Weights of a small transformer language model: biases, attention and MLP in parallel.
Each number is 128 + 32 x the weight over its row's rms, rounded and kept within 0 to 255. Layers, rows and columns count from 0. Numbers have three digits each. The size before them is the row's rms in percent of the matrix's.

# layer 2 attention query, 448x448, rms 0.0534, rows 227-269, columns 192-255
110:079140131161153139163137098100145150150172145133133124203123080091168120165146061110138105129135152145094070145182172134054129145145129152131124118123177136078116133059162119151108114105121126
082:113139135087083135084055111150085156124099161128152093159130121176147137113142107132108085116183104116140116082134092177206156118094125115104111210167105062149097101168131118099151131095158211
098:099115129083133165121056108160115141095128179131121116165137099164189141130154112156120112124184092115165093103099139164196123113107125118108134212192066115087121093161162126128168136109128204
099:164109128077128146098110144179106141131127167133086130095141126165112133119146157154119103115136067096155158103087133140197105106127130110104120162169037144144143119213133134106166133152132153
102:101127111188130125145123173059152090109134045097159131116098144091141140133116156125144178129155175152142140153105147097082165112149128138154126068107212113043108145088112153167133134108122069
093:116143117165081093099113129093098114127097067109166114109105136150100134122075143092109148150116183137104131133155062131099184138101130131128140081076196078167107127113083112131119131114154132
108:143116114132089119076091212086119109160117050097113117059097125160086121134115191098106117113133118099150183142086106107121169106120160101108114078102149111104125131194080131106172163144135119
103:104140096136091125092102138088135094139117038116160088099092144132111134090109178117107152163140159144111129133156062116108180111119145126119135075075189087135116158117086102115147121137171113
107:073122132124111157137084156074171112145139097093169110163084106111159144136135111127138128130184130145131102148126123136138168111133147119116107154131169105055098151119150121141147144094122127
099:130157141142157175138120151108181137157144089136147132116084087082096096157148131141162129087138129129113144152127136132068135092143121091109104098125169108082124117128127110119098116126134085
080:099151138115087107133139063110136127137103129125181094169121160111121140082130086126130125157135126150105118115185037160182155153123125143135115162111150079203087167068134095113097115101167150
098:130159123174082075112152153088095145165138087121112099128137126150096112134113124074116099120108160131096121136173153113041152148118146155134102057085198096152126114098094127108107136127139125
084:170138144112160147142187176120162122180175124133070131112127123102077096150149158125151113094090065101134161137118176098089081127177127122140107081137094188118161135157145131094115132176106067
089:078146122168094101141116087092105140108123119121171114177115123129172145120124065107128135139168180164098085122168117146114171137112129159144127139117197062129096128055124130150099119072150142
100:167164136140099116101125193078142150178138070128111096089121125124060097140141153104146096071129113103130179148132158131076137106147140107114078066120172079114127107155109125095107140127144098
097:145150122161119147105124184076153117167128024124129109076093112117083102124118190125131147111138144136129168147118120106064154098139144102123099037088196092107126137137101126109130136140151083
098:082121119175181179158119145093182102114161072120146146137087087085175122148127136153145169145152169159132107160113153094062139102154131127137138092118184148018128142085147144165139116125120080
096:100122149092144181146090112162151120104131154138139153155123111124161124118176091172144127122181083125177122110091106165205126107121119113115134212190061126085141124146150126127146142114126146
101:170125141097092066111147101170065153125096193133104119134174165167106142119118099101102095115093107104122128107145123157179109168101128142127132168136081128232129105155119126108111142135123181
106:143123121129093114112149147132133082149102059120152115069107157138066126089107167123116145147091137140122163145141044115130163143114138112117138082054139116193141166147070107090132149158145089
100:090127110144074087101136118095108101157122086119140088148120143146107136113100124086085111179084150128082103134196054112090160166115157161123144092044171138185127164093086091103147134147146133
101:156096132081182153138122081191135119092111189132118149106133126137160138131120153188127144150127103120132127113087124136188077119124102104120158179160048171149144128171160132139142102154116142
098:105121131097170191139155145136183099174160111133113119118094100105123118124159151157132116145132087122117137138127121092116101109163146116108116114119098188099151182157152109105162114175115073
088:131127116105142160126181168142156108188163079156089125076117131106065100104147167128124122130075089120106155140146099086091120115157148106103130066083090182147167161154097095084138135185142059
091:147149117124161166111154133115166116173149079146105109076089091106067099125131190138124115143108119117087163137147110088053109093159136108104115049080153141149147149156110090091130080171151062
106:120143112173148107124123093098102146116141121138093096141137113148175123128104156120104140165135166141113102117152189107065110129136124177153138076116170129115135100077137138158144094118143139
078:166107119120169171123129195162152115135149103145080167066130113121090102146131190146137137105111098110168172142077165092108105097147140098115131093142076191077170111185119136120157148177097083
092:145142137168138156136159185087180107173147041118151137102098122089074104136137152117158139117097138134128174177121107100066143118146140096130106068080187131097135168118103124112124143156127053
112:084123107158142147142164118104167068135140075120161114115095135097133136095108154140116166193116162163083108152160087085077148127145145140135149064059179151129129190080118112139142101162132055
087:099107115110132145085082142134124104105101098110175081112130173152096140107095104157093137060081144103095122137117056157159098094114101169106114169110161096174111178107118126141114121206079106
121:120124084143157136109070123155128102106127063116123102163139152175114155107115110136069105121110154093113104151113131120089101100096150111101149127118132100184146148075125167161196131132104188
108:149145139109180115140192101101142146172126158153070118106126094091157097162139150126149168163132091170117162097152171097155131178155122134157118126173092172098096065164145125099127116132148090
086:076111095111155129107076169126109096100135099118163076132160147163118150092123083145085135080114152115069117143122071141155105107110168139103106177127144074138131144081124142127148129163095137
126:124151182183075125084118154166125137079132111088145125129136171166099168076146086140121098102141165112154097154150104134131139058103101119094188106090169084173137186078126119133128118115136110
103:163128169123137133166154144153145168152118162159100201121101109078122090166135162117174139172129103162150159115122208129121170167147126089152157101142093182112108067155153104118111102119150138
186:146128124073135154157106141119110174164103130169103147103108097095140074176135166127141173108123096183140165081132179101153137179170139095160116102192117194122112062134144095132108109137138161
082:136134046123184103124102117111107092110131077115129088130149117179115155107129127152059146109133138128068135140103039123096147119114164169111061163124169092116138177109120114105138141172118151
082:159162136157081134108125130051153102112109175169170121107129170113102157131103136121133130045115173124176128157133063173145068185097110143122121169113153104134138131095110135174112120099132102
135:119116124101135138121118156151126154145138124159108168126134136083125067128078151092132175070075127180161115119123151092177112145100163117111154137189076187093085073102120136132104136133070145
113:119167127111159124112123145097072069150151153147141136066086088095055129192129124093132115125126103060130235125111171172060109126147108197129107086169188145144159139199156125166106080159115072
095:063129066111147104106072127111080117126140119069098070121136150176178112144147134120081114126127111129111096110112126116149126058120190171142096092123181089149149184154165085182107054102086184
093:204090185137114157161179121140169122136093114171154170154104117093103174112112135133180135144115139113142147152163151141094128206142072074136160152148064186117104083119099159073128217144170079
109:224132176141129163146170118119171141143095138188159160144118116077064147132102131141163129132110146094145144148157134157112113208124067092127153174136077163118126075088089171092149207141176074
# layer 2 attention key, 448x448, rms 0.0519, rows 227-269, columns 192-255
114:115072074120175085117112132105162153120133114109105149144129115142119117134184145172121075149109093145144104129117086108076098129110091124106156086128165105118167167182135139122152127179105049
078:118154200157120116106172114209137094100102110156192119114076132116105173100119121110149158119170114154161178107140132183129180075146115092165143179092167146144083087141123095099082105085159091
088:111155207142119114076158154177141093101115131157164155127091155096102123105122139100104159083153116174160140099140142206164155092121100109160156183094155176121072098145106096094069112095141045
099:101172200121103132093135145122114092140088142170151160111118134067124088118089146081118219088138133157155141120151161149205129132127156150154107195111094168083058095086108107116055107082134141
101:172105057152132115163116109097112144118153146089078113141138140196158153136084120152134082119119137092114075152102156134090124166108108127146161066166128141151161188139162175143215161139134148
084:150130130143131147183151092168107149118146105106153070126115102191147214108127083153138089164162128081107174128109117121057182102154130095114129114123158090182151117140145133138166157129147154
112:140119096149123124126138073088121105133056136105109156145118106164205197096057111114117208133160162091145134149118173133120147173142172130204123113156134141114101159083158133135189141089161189
105:179141094169115122198174074164106127133166116101121096106143149226149192124092066136152061152153109067120124132121162139051174120144135115134153089139151134145131166159152191080168162118140131
116:153111059145146085095186090139174095110128151105123168146103161171158158121080121122137116122133136132144075126131137170080157160126097100170195110132169171119126189159147153087176141092160067
092:125073057131173092120098089078186113141080108106141135157123072153184110140144138139118138159111144105140112114125118080086113160142125141145124076158141156103164206125157118098212152139114121
078:155143128113115134152192105217152117125203123140188075096105173151062166132135104144195066147140103134103141142127095136073169084157124106099152143112151113160147119163141155084101104106151092
091:110099114137159122163097089112082180133110091105095105132145082192156168115167113171131090179146118096122164143103118069071119108128149124125113074119141072148173126118148145164158145163123159
079:124089062114162115116096129039145121160077145128072167147178116093165066154133149125139182146097164144150095157129122084155064185107156162145103106176086137072148175098132118142145096142101161
085:137127148133124117176145103197122151105186099118145074108097138186084186114147124179140038147148085119108133116111106142060162079134080092098161108089179105187168124178145143117131156142147080
099:121075077144164093126097069063117118139038108117109125146150073155195141120140137163153167166126155109138133151118130048090105155131155144187117070167131131103161170093158112113187131134118162
089:145091054156142096163098073073134133149100116098101134130147089201197154124109098141127121170128146078138117146122158076087126154128154154157124060164126138101165193101153145101216180129124165
094:155106055141138096136108124090151144129164142095090154144139132184161112148113124138093074118108118103136064127116151129099112154099098134128162064154137163116151201151147156107199174157122090
087:133142161127133116079150130143174070117123127139175148134095147090102098131110153092123177085110140160142102124143115192174140144110117137160145169116135182104100149121113092071101107091149066
091:099158206115117162127136149170094132123114117161158102113125122070089141109161133129148161129149129152111189127133099132152138093145147112105099191092121084155108046110099100161043093117127152
117:163139088128094160186160079147129140143150118107147103124126123181158170129099069109147127165138154065085142153123123109095172146154196138130107120138125104128150149104144171115175144100148217
096:143133094138120148179184107171114168131148125104120127119133150181122213116136070150143067171161111092116154152117103136056154106140148111105132122113157077140124111161134183125121126138140132
097:126181186114080146116134183151139104141158145172163146104128162059092068133124134086124154083121128159118126087165145160193119114140119125086114195108099161114075088131088099119055126113119121
085:137119047112130099119140114082184118157120156127098206139146161121153069160096116094119138122099134119149067135150144115139084184127148161138137108154106167053113183129127160088137130122118117
081:128108053102141123148123101046148126177102130109097171128164128138164072151116112098114152155093150089134092170134122077125100201130187185135098092159104142066144198100142171114161132137113171
084:140110056126143112162095090086158138187121113119124133121178094143172098147150104136140107165113120089146124103144141040089079141149159153109108080158105146070142164130136144090164153160097132
107:125141158148102125174105156134051179132163125131079106098175133153106134124153117179124041121147064133157147111121166114129086067097093130096129083129106096137126068166122146134100157184093094
074:123110098130139122097087141031128118148061140115096171158154102097189073143104147078092203113097170121154108149129153107181091199111169168170101099168082161073118166077123111145167132134119169
080:135076024122160118129111091073172128148097133091099147157137108162188141142114122132136146168100182099130094171122129078091119177135160151155129067176128131100172213095163140123220141128132155
110:169138051122111135191148110133139166154219141101102128115161168194128124155110078128131028143111113080109082138132141119078123140130126129075149085139126119117154174172141209098157165154125129
110:220129120135137150147083097120114129116107084153181135144102127141072132130142189122166123151166161056165150140125129139077103122137137073129160094205163109183089117119148180127121084106118179
106:114149153133101128094047161128100080112129111063123076135140137147121154132073106118089159096091148143082110152100108142145089095103121150102110112112165091111155138113114091143139131133096118
101:140121092107167152147147132142168147149123153210139166124111109091133110148167157136193102156176109126156143104136158155149119126160153090149160112165087162159074107164145189125114134121141151
089:083142162144091107109070118160099114112127071060084083154122138172130144115084101126135189099083156119090059153127060045105064122124154136099125101088168097155176146091119013124178150130070101
089:120162152155150109099130140106078127095126119110118123154145152169116152122083115109053119076102163138138139167113124211111106146105138108102103104097182094098168183091106177149130140115138082
124:145088087098150143163133115118178153152114152161201173110095103087134106156173170141144089153169099141146131109135158186159144121146173112154136112177084167142062091177157180130110131146143164
109:167113104116116142165104098113175110159150141125142090104119108095113116113176158146140124158154089120120152104150134111143236095152145137145158148140095171127123070133150116155103087137113212
121:160139150158160084072054127113092104105130148082098126132199148153106184044107103105103106068102119103155128149126084141125126163062129152112107106103189121078186162095069132134158084160117152
099:143114119146131147174137121145135147122197077102069133124106125138147127119069135079134189122065196129142126119146164102127120076137152136121171114098189123147127107157118147082081122092086156
079:141082079141116124090087122077131137190062152131143084127123146085128118118109179210106104177113065120163142119130136129179131131129117182144094138126088178128127113135118094147181115135076182
110:155124175119075144138130169103136153123186140109162166088136107126094142117146155090123125089136128196116140133097141167149143152083118104160128131116133122138122116152159183118078142117121120
083:114114197109161180173120111179118135051180100154126134113097096136108115162158101081135139082098150124105109111119121141131147097141101053121117133122141113120129158165126164098080167153142099
078:136124080163098100072159151087131148194062147086119119133147165129143133093098142171106134179128118127157140151143132123128110171127148203140125126115108137124118099097106102145163099112114143
102:143161082137088104069153168093136124193106149087096147130163165146148134062090154143133135142147132131136157120140155106110088150123163192121154137120136115141129092102121093160154069112129161
# layer 2 attention value, 448x448, rms 0.0314, rows 192-255, columns 192-255
087:114121169140102160131132162153151140103127119149123092128082145122107205124097085104064131156162083161113153131146157159099166153144151158161153071106089147164111114162165108153157139113125060
085:161116142120066129126142131103091118137145113132134116145071200161108148115169121115090128172127109106093102104133152122115142170130118111091102087119170146127107146159131149108160204115135096
086:128100138162074071127171097151107081087143143126173109109164201146122097161118154068127130179106131116135168166115138194135127110052145112094121098156047117098124160120083244103178157117130087
081:116130165113138113159180125093117186190144118106126158146148224176098063120073172068082142079101185123109096106098135156147121116118095136096150149069154126137100150120107173079153201120139149
082:149140202110135140168175135098113086198093151105109160100138140068148086140112187124174141136049114115120165131082146099145149153136083109129185112202162105170150117145129139079085080139105194
085:120111088110111076177177109112175144139204134112150120112135185156096123139097087049131131057139183116095078170096139135126101151102143063063126157098109109123128182117092197130159160116143122
082:103119142149124156104101157077151183193130141106116154161099125095133097131103143141117129104124121108143067044121125106105137158255145146075131133141213126131085095157179163144119146108146187
090:118139188129117134178057090072159151103068118158146120123106061138176136123095071086146134154106160062106040149205146095150126155168152132100103186129097160077122171094121096142126154109132161
080:136112137132102095147118078107078150117166112165134072118153135206110133155138069072126123147160127114124113182135179124136109143060145124090067181069108168083138147135088082105154156124140091
085:119112114127089108144118098099075141194164136134124104118075240120127100153143155120145120121108083165145091092092129174115118126171143113020067145157219122142111087127086160110137148116147112
098:156164092187138127091158162106161128141205114096126206143127172118096105130098131104109140065120201129102129094113105140130094085093103105110191130113160090137094101116073181116112105099133144
087:110117084170080177172113132103134051131094142133173173113120104087157156114123092158170121098128156122136090169094156116128123154185167062118145172188126122128101115130163117170118106082130150
083:118133104144119104073121111122126103124129133126102112105114153180110129118165163216119110154111101128141132097150087122107109117069077137104073140102191124084130091084110056125105114140127135
076:142129164124072074126102128097102044126103124125136119138135144123113123093188179186112119171099159120131101133123096094159099121110130144141073103128128144088165088068137141151118123144120112
081:122113097105138115148178110137091120158132140120120113118116215140096107121154172067100127119085097133136144126105100175170131063144131151082080118164153141123098126102084139114195110131124170
082:140093082158104112123097123121148076189117126106113107116108075108122124118176144166153124108150179121142131098071157144107128157130174114164104138175137123078148113162112096141135104158122097
099:093105142102110110182120093125127117160115123136158140109106121153116094129106125086152143148110178100155066129139115088163103120127157152145104163144090138121098186154157081057133114125128186
096:108149200106163117100145080125129108170052127088118126117125129083158136148109154117084143172142167092120139167155136116172111155169165146221113139183096173117114168150123152076111136123130133
111:144096104121126115064176103124141092112139091110166165153068158139137131103151099121050138147114188100074128077144100112149106110129124149155074112118159110134065144143103156032176148133141176
082:105105194132122131108078125163144115094095132175115148120113062084156162165097123102170146148144146137168186152172172110127151140076108138195172134083090135144204148125174087134069102120100102
092:110130144142123144156090089108123088156047146138104133090078129118176161127153115146162146156118141089119090124145150122128106143157156137133058159181187126102095114113134070143097071128115192
094:142129131101167107010181087104152149123105106093112108151103143103149131121172127138016133225140171094115171105146100136157104147160106149178099084121153133116131172119062181031184168161136130
092:152138084122149157180101162161175079131152145127156145131124039115130115099114086153183109146107107103105049138117116078088115132182150102111161130190097126173088114197161080140129077108132131
077:096175137121165141143179141097137198188149139108132133080143167148166131133107103126137128103114110166134137144126125131074117174166190086050135158182174106147128116141118171134165098106126155
088:103131147128106133129131115102154162081111162124132186157128104137152083105137128157131134117143083117123107111164099085121152158109066116142141103085161115132136192141180136149094149122128195
105:213134167084165090120130152146099169151156112097099114153157134143074111121146161122093117118107069081087099113142097139114132086101101184116097115127139141159103112190089151100148117182125122
099:131129140084155130037128099114140116160089114105128131131095124087148154102200167162048119177108121107092136075166084100160135082159106149148041140158159098144111112129129137093156151165128229
097:131103055126097138142176157121136146116201141162194185126143161173123068143085071115181124078119136138164127114088108143074116118110143083048206124100160071156092128167155161119124120096137107
095:156110176097150106133064080093078102137110125154107119137100173119160097127186173113145151159073121073086092121147150091143127133136064136118040163111186128108125124106121091133089157141118172
088:137145122111185141123119098140104130140090134156156161126121081160090125095125095122146136120138101070144102140140126098152089077161133166183115142181146149139061148199115049069153060133131169
089:142123071125131138046118093165151080120096115168151120110126129123147195106192070180082118140138109112083152107109139131127117141143153119097042149172161136109089076121088110152187135121136075
095:158130161147189130136124080081141160130104131111104156115122147076182129131129135073145159082093178099093108168155145140160138150154068113164121137135136150101100173065136160183079139124121192
100:114137161113151122102080126098126142155090140111091148127147067090089099106154190149155136136093132144120095150172098064178139109112094128185121140135105150091158127107139052168068102155116179
072:112126148144068130226111186153059064123162117107105115125143156171124130155099126140168131134159124154124094153129173157122133126074152135114145146091104105127123145169071173025111150128130093
099:099144121161111155139098118115163068102145153142144148105119135098155141125105131118175144087136181173133128185103144139120127161130125035121207143116141125108155115078136121207072102074128110
084:190148127092175133082190123124118167150132114082101077141124136149099134122172104173044130185138136092081140096167098114130121135176155169163107085187137167119098129180101170050172141149146099
081:112126134121123157148198148103090133193147132109090111129168076107119102141092162114098125102083152221135172096121107157142135099120107132135166126118123139115143103131128128139114105148122149
099:137116131086161144095111117206104026110074147152123122123097059067198155118148137133142141147133108118134164105130100126125165058080084152214096091162123113161163143138175066117111093135105177
087:137107159069154127143088107125087161136126127121112091140128148174142107127135131106117117153100066111099083086170154096142162113157104179105078139162141140118099139162142075126146163152118147
100:104141153135113123143114136148057137146087143135094108137168120159108128131143160116163123093155085180168181174110155130141131108081157167209102140105125163105156113146104032132096089169118071
083:097143208114085141154151137086102084154123130114110111128116045130128075096128143156113109152109133137153062138120122116179145100121141136106112156139103124089197161079112125163131131149128202
083:144120052122135087076099127178167116054132096176138125122145171171152190122154116166115133110152120112127201083110146158118093115072092158114056097075121124124097116075132063186124140137115129
089:175144108087149136066120170147139100145141102114143157156192090121103141091137147180073111132080137107079128078123080085131125092111135176160109118154126105151130070165123078147122137141124167
087:151106137099086104164205126166154056163108103144193120119147124104102098144117114139176121208099140107098115112068146128114090139092129107099171096161136130190167108164113145086120098119115152
085:089092109088113115159146114188137055155145094122184106144161104119121111129106131101119105125152160164116106130079115138172102124107130119133126144144066142162165138146102135115143183140127064
084:108154096153139163072078118103180198087050143155152132110110074108141167101145075176129111143157102067145149148146172105127123142191155099085102170125133146100084135113139066209155100127128201
092:145121173131084130056126118093098092145082127124150136137126173095151140116158124177071127148164081109135134154104142174134133133142163100167101117167160129136147131137118217132164190122145118
087:128175171128095160135109190099079087206138124095128178140155065153075132120126160221101134166081198156117104090143091069158113126104124155172187136135149095151159066171145122065078109131119115
102:135145133164119120153119160106150160108127153120093105130196118104117107181071142109181128105114142143166162186132144139110120176124136092119222120123081156116190121104115129196073105122118064
082:122125188145155145139126081115173132109069116097104084102054128101174179144128100141082129214150164111079116163164166143167138235191122103149097136143108180067133149089109140156127171112129102
090:137134136140111132088095154120090102162169127121130124152109079102071141124150152126149134134136121187166123086141105127172152079089108154138151080175125091140168100141134128056150139135126146
097:157144173127136110177117137096104144168163135108070110110131207116083088164150197114146130121093117125086120134116124135133132160113076136066136152117189148117145108103098142161085126143123113
089:148141116100140101098100128155115143096138139154140145131211100143120131100079142074161129045132071121140120161116127127116143069081116150137142145111117116150120120099104115188138109140115113
090:120111146102049107129152143104068157149152104121148131161140143160114070089135177097099110094150137149131103136073118149138136071060133143118124159066140104140157142116115094076173198148128159
084:140109100128159114118129088152116152097139125132097089096148173138181140127119123059160124131095129125101131106143187119142157077093094136034072146142117101058115146050071067162138176117116124
081:131138160149117129186108137151169139104084141170119100117103131145163147149127085158186131098179090111116107150133117112050118195187148123131120100147198155154091111140146149138116115113119042
085:103132094101149113134141112141178124125184102102124128133077154106097103126152152149043113170102186107090116055123071102138118134121077118051152132102144121141128148072118161089150147128134167
097:176170102138130115045152127123131153139157108099158170153155123151110133072115091123076120081153125105117066088149113132142102077147170153124123163139130105119040115143074199083171148123150124
094:141108176129125120191133093062102191161104110126099115141119168118170085146111170055120131144068143109119104106152158124163148132141104157107110156109148141112132150076141138132105174134118185
082:102089058088131132077150072122158134124120124149168137136126122157167090095171123110119113119107124100132133084098116151142124088135118111069037135148114104123064134124130138118194120139139185
091:107150119172101138135091158174122069144087115123140104108168092112126158110090127128154124114169076182154112174148142139150140116124202145167119131183049154151113090168130104170138098137113072
080:107114116128099123167119134144083146086093147162128051118093124153110177146170118149149101175160062177203153162138156117127150169124134145114122124117139184110169131128134096124142099170119069
080:122116114117163120062131083073181198152103114158141112093135111081141127135155120156151115122117151069163148130150172116130118149177095107065079188115124127083122108082140098168113167143127172
093:069110115108087131083113154176126058111078148118148105124123097127128148093159147179127109108198068166168166149102118144121164071073154134172119103170094114137178149143120135100178129145125099
# layer 2 attention output (transposed), 448x448, rms 0.0324, rows 192-255, columns 192-255
092:078145090111143108155134148160086104179138131103137151086116083179106118112143133129191115114125131083117144042161139164179111125154158061121126155126135116173092125100165120199092119116159169
089:090123146138141147183108145155115149186130162113139069152175133123162125104144170148152175058117098153178131121170122073133118135107157138158156146165152099164160162108132112129133110158136104
091:115102183111127140104055097114101094115156155135070088141106134129133157111081118081137106112151072116137108107124143123134124137130129157117140163109135088179158083140149136090154109129121121
087:119103140087117163158082132119079128128101167130093083130162067178196139137095100155117165097156099152143087125145126056163149141123140173177138126155125112144168128152185134109121112112092122
089:106157126163135118097088067115112107057173133088091150177095111139119106140114072152116107124147100145148091149137119121168156104108122131149128173155112107129091135138153068134172159104158134
092:164100154122118179118105149116113144137104133126055131149143087108163138115081186104124164145112081148129115158141192143134184074115116203148078131143169119194180121186191166068129108116061138
091:120131113148154048132123171096085175167153113107119108125119166121120110114207129151162180155118183155125122119120097096111155125144099166101129121166111152114128178071148114140149115158106074
100:140153184128149173140126116116158116128029150110126126104157151144112134115080169125068185134136138176096095158068108145179125185150083152148135073122140104153164148124152140097140156140140111
094:140120133096122195137078104141140112136088154140118089120113117150141156107064181149078182075120116144121141135104110132118122155103138116148177099102135134154160096148116136105111137123155171
101:110135082140133087125067134129098133137233100131115078118057148137145121108148173163179148091102148151174146137127120101056137097133121178115172172157140138095093140103097089112156104131124094
105:138130107154132126131164138126128131156123161136124114108143113124154148160109131133099124191141092122173086143132185137096186077129154162127027090114126124082096133130178175133111097101047148
095:106141103162144148131081136119141169152140139093075132096149133096074088130093185077109113150135129150103142124135147154123127107139085132116128076120139141125154145165084108076149092182123060
091:115103091131146144158124101147121114129170121163214081151104151131198141150157118154093111058128140167168142168120104087070094145099184148155203135122146091082079155058068107113148104118159143
081:132087136095173150088148101120120123078133107136134106115127199110138184167135130152045140098156137112130078118139075100107079181144131131141167162171154145142139160148059109115166124178142114
086:161073159067150098061103162127102054122191109138137057116109091176202126096139079144174176099154105127158109096120141143090123172127169201126158154165176117143130140125121116134165122073122131
086:176097137115156103103167163119151169149148131107122075172146208097142117112134116105079153126085100126128107182133132162100138124094149139088123116135127160121168172120132145121149100118122151
106:158140176091130132153104113117147077048103125122120066172120137123189166110088129157060129086128112154117130144113096102107106201180089187139142144129153121144208144122128093119159155133132151
098:105135186078124166196115134071132112058061137094141123191166129127168138119105071153079094113174094126101067065162104103159124183171116088103127188149093109146186154156186125135153159117154099
109:133145183111157113181150114092146089096125142128151044168158142133219151118097147156097146110142071171190099121132146096102123150172148201164094119157153105131186164091194146129139129091058120
090:129200094153099134114129048109149107065095153142168196099117132155079142159109130166068067144116144077111121125115092164144090158146115043118129122100090142101046122143122131177137151156153204
102:125123182133148098121101115086142099099153101096171088126102167134135114129094143152106145091128143156125104155113076144095159170132121130093184139162128154129106167107061086104216162137163075
105:141147166088138122194162100117115091093100142121184108150132143151204130119126096151116137130149101131166088103138131109147112161150154121150117167155121106129165143110230175157093145055094152
100:120141124142152101116139143148189110140129125111109126162135149084113131113124150094109077156105158117105172134102154150108096113153077151106096108094125124128190128103134115097099125142118090
082:153125163094117093134080172107085114165156092056071115128109093090079109122118147090165138180129106145150134118110155180162228122148088187129127139185142167180135115122193123127192129093131087
092:124137133170082151161142102143137163104091141135107176159169117115124146132178126136162160078125158152134146157110089060147104117097129162162134112136123074102105137079119129073153140188104108
106:129118178129131095151202148136137097100116101141164095198118124156208172121152060169158144126125128136151105124098115097140171106115142134133106193131097101159121119090180130165097182078122144
104:143131188134172095171179136090117108085134094100184078177137151148213117127154078154131145109143094195164116145115105088114146163144153174164133141158126101122145189055150120138183161094145104
099:156130093147115095100095118154137124159174149149042112078106117093058138127115208050151125177084141099131195144083167164088161075126088191105102094102149142094136077125116140090108109162054126
102:111126165152130140120110090099151136092124128137172100149121182144168150134122144198107180066129136180175097196096063074090107157101133148167190130140134119098119153097075087084179149161164106
101:146130195068127118135133146137191077105102139101145060137121120122193157092097083125101136127126154130108136100066105153103134182138132151096158100108124109116163113091133109125120197097118128
098:117094157118177122176074152117150135172169122086129058126154167139142103107108189079118148121159092180150162103103127153061108138137141128119164077127152085152147163096117118097162111126149089
103:121143194161058146107129133051117142109081141109145199098146135142071102113131144139158193152164123133132065170112132146156141131113120110129109092136121121118089146175200165100217157129084074
103:152127163155104147116169109129138147087082108113144156211151128115195158152164025175084126114145142168107088178089087071126118143093170136176125146129111112071119136125078096119146156135190142
076:096150069186112162131169129170155100111153109158125118161077135119124116139095139145147099110110125098120112170201177125139147086094112155136095123115135117104099092190076109135076105120136181
104:124125058145108165087070123133129183173130152124083189085144127089052101152115195092117104158131143102113136143153152159108107106121114122127107085110144142093099133179074124071140079181114118
097:119130199073156118200180143123124089126097122119184080177135141129189133110152086139136135109139113129138117069137137104153126159151132111113131176162117110157180116104210144172082140068124122
089:122131073130127104102131112158086096121141124134150120138112055176111106144155062163143129122167124115152135095140140124150129100108158132165116114151104122068085127142118122168085105073136177
104:106143085144090114111163099105184089094146116145219145108148138190129084116167148147133089096166115112162181125124138144149049167138169088124125111120134106103074152096039120145164194149159144
093:106105186127125120133149143121145107110106110129148104165135160155173139097173082174156166070126131172137146152093098077148119165109139163140159153136130123155170137076145087144147149115180106
102:114088131123114140087126148160122145106152090106125110161128115123135162135127035170113107092143135094085114124131081129125144129079170048118192153118089167125105109181044097178120160144225124
090:159139144110120200148170113161122109136073122141116106107171133199147110148077107124099201101157146143099089200089087131181114195121154190220094103175154087090166159124072149124128160143147154
094:154084077102149131114122099091133116121154135199174110079100128139137159124123185156136119091097106118135161107129127163052118125118168091096146109113159130160114158094089129110138124113088138
099:111087179146203109131213167119123131132110117125123099177158140103175143170168056125118118157140097173118130119110135110134195098134149149136078137101119130127165155078122114148114152110168099
090:122137156115167102103090075133127099070160120132050089195103152106144145136104132122082083119077069145151163155153123151134162098149090157127065189160151145193208147142083116107120096137160127
095:160104090085131190140164158166153134129092121146105100154160114133167142132106129138067093127145077123112135125155147104157079155157144178138065148142138116171237135159113144089073070139125158
089:165150161133148076146110134103129125154115146078120133102148146130116087103108149061154167144094157179082161133074077185103146141132103109128154077135131103148119160083155126123183165138125081
101:084123155129162145185115158116106162158149135100097098121162145136135112113099164081172168117145113152124115077160077116143156147137132130139132156169128087154132151120127129114174162183150081
090:133156101139150135146196106193158129123078132102148102125128128086122139180141050151049079177157134097133101133139116111157167155131120094140121117135081196065115122111089096156080110124177165
108:118128093150092138084127107137110167132114150140107226103122120107044130152137094120125079178132151074086085123135159156160145073112106039082104164095086175126094089211151161143084098127130137
096:103153139097134170192115112090118125140065149114188158123162145150105088107110172127127126096154114120127084093184135134168070182144121078121130126170134110157143165158198166098152086118137107
096:175157090143138128112193132184149139181105152121176123113129116115202102127165089124116131161134159134153141135105131119159107171142191173151107106089127137061073108052134135183083129089154197
105:103121102166101140110127114119101146130159115153154146150088125156122144154136092197131138116133127148159065179151125085124150080070146095128135181133112150112066119135113117125126090128164128
099:137077147146102130074152164139139140140115109134083150122140107144157161145114083100135152156138148140093115147059126148126172085106153151140119124073112113147106092141108127132132175121137136
097:136086121131133180140167152178103127162121131136078067140190084164214139136095109119131173091117082180128146153130124071167135123098185211215114131135165093127170104127092140143106137157152147
088:127082157165111167109097104089122139151087145146163144121155159181181061112118155133131149084151083193145124204067174129143119131112186166177117103101140095152113146121170138093191109067170113
085:059121132129129129142085108101138144123166095093094152162079148138071186103106199132098126109110154120120123079145150142103115079159105059092150156157118142189144133184130117122118145151142097
095:168139092121111124156142099124117098119127146173173125136119138146154107136155163146117128129133101128192143179184178091101076145148138176157078130133170100119153163090172147118112065091062181
110:149113174111143120176185182126144104140083137113126047161153126133216168113108110113121173158130115149130120112071132119114185122144133203133085115128117069136153117113200143143103168089048132
102:138137174127102119119124103089099120089092132134161131083125143182102107111121123187116198116139136155134079174107093091167142176138109128144174130156102161151128136146168139162176144146126094
092:185111151095118091129075134123140126157154131119089051115131152127156115086113164080151198111120107173143183172075108141061098169120124213145168064141172114131178131096132124068181125154077101
099:094111119150147139123135168156137139132134090094090143182135097137148137139132058128117066117157112125074121043127104149166145105139129097105114167116105102163122124148065069148103153135198128
090:147150091123154114079116110169134106094167090127167149123054131111096131114152119140135102088075192084114160129141084154128096138106113090111222169138123160142092124123063091174086148122177159
085:189138121113134107127082097080119163130116139113131114096115174116124090115127168119114163134084137203113138169062077142082128142130091129149175080141132130103131165097179134103188124128105109
103:126107057147140141125148163163122143132165104121117145181153104121193109126159087080153098093133128139118174114159121124146095129101166136154126156120145071115117140120047090142118148157177159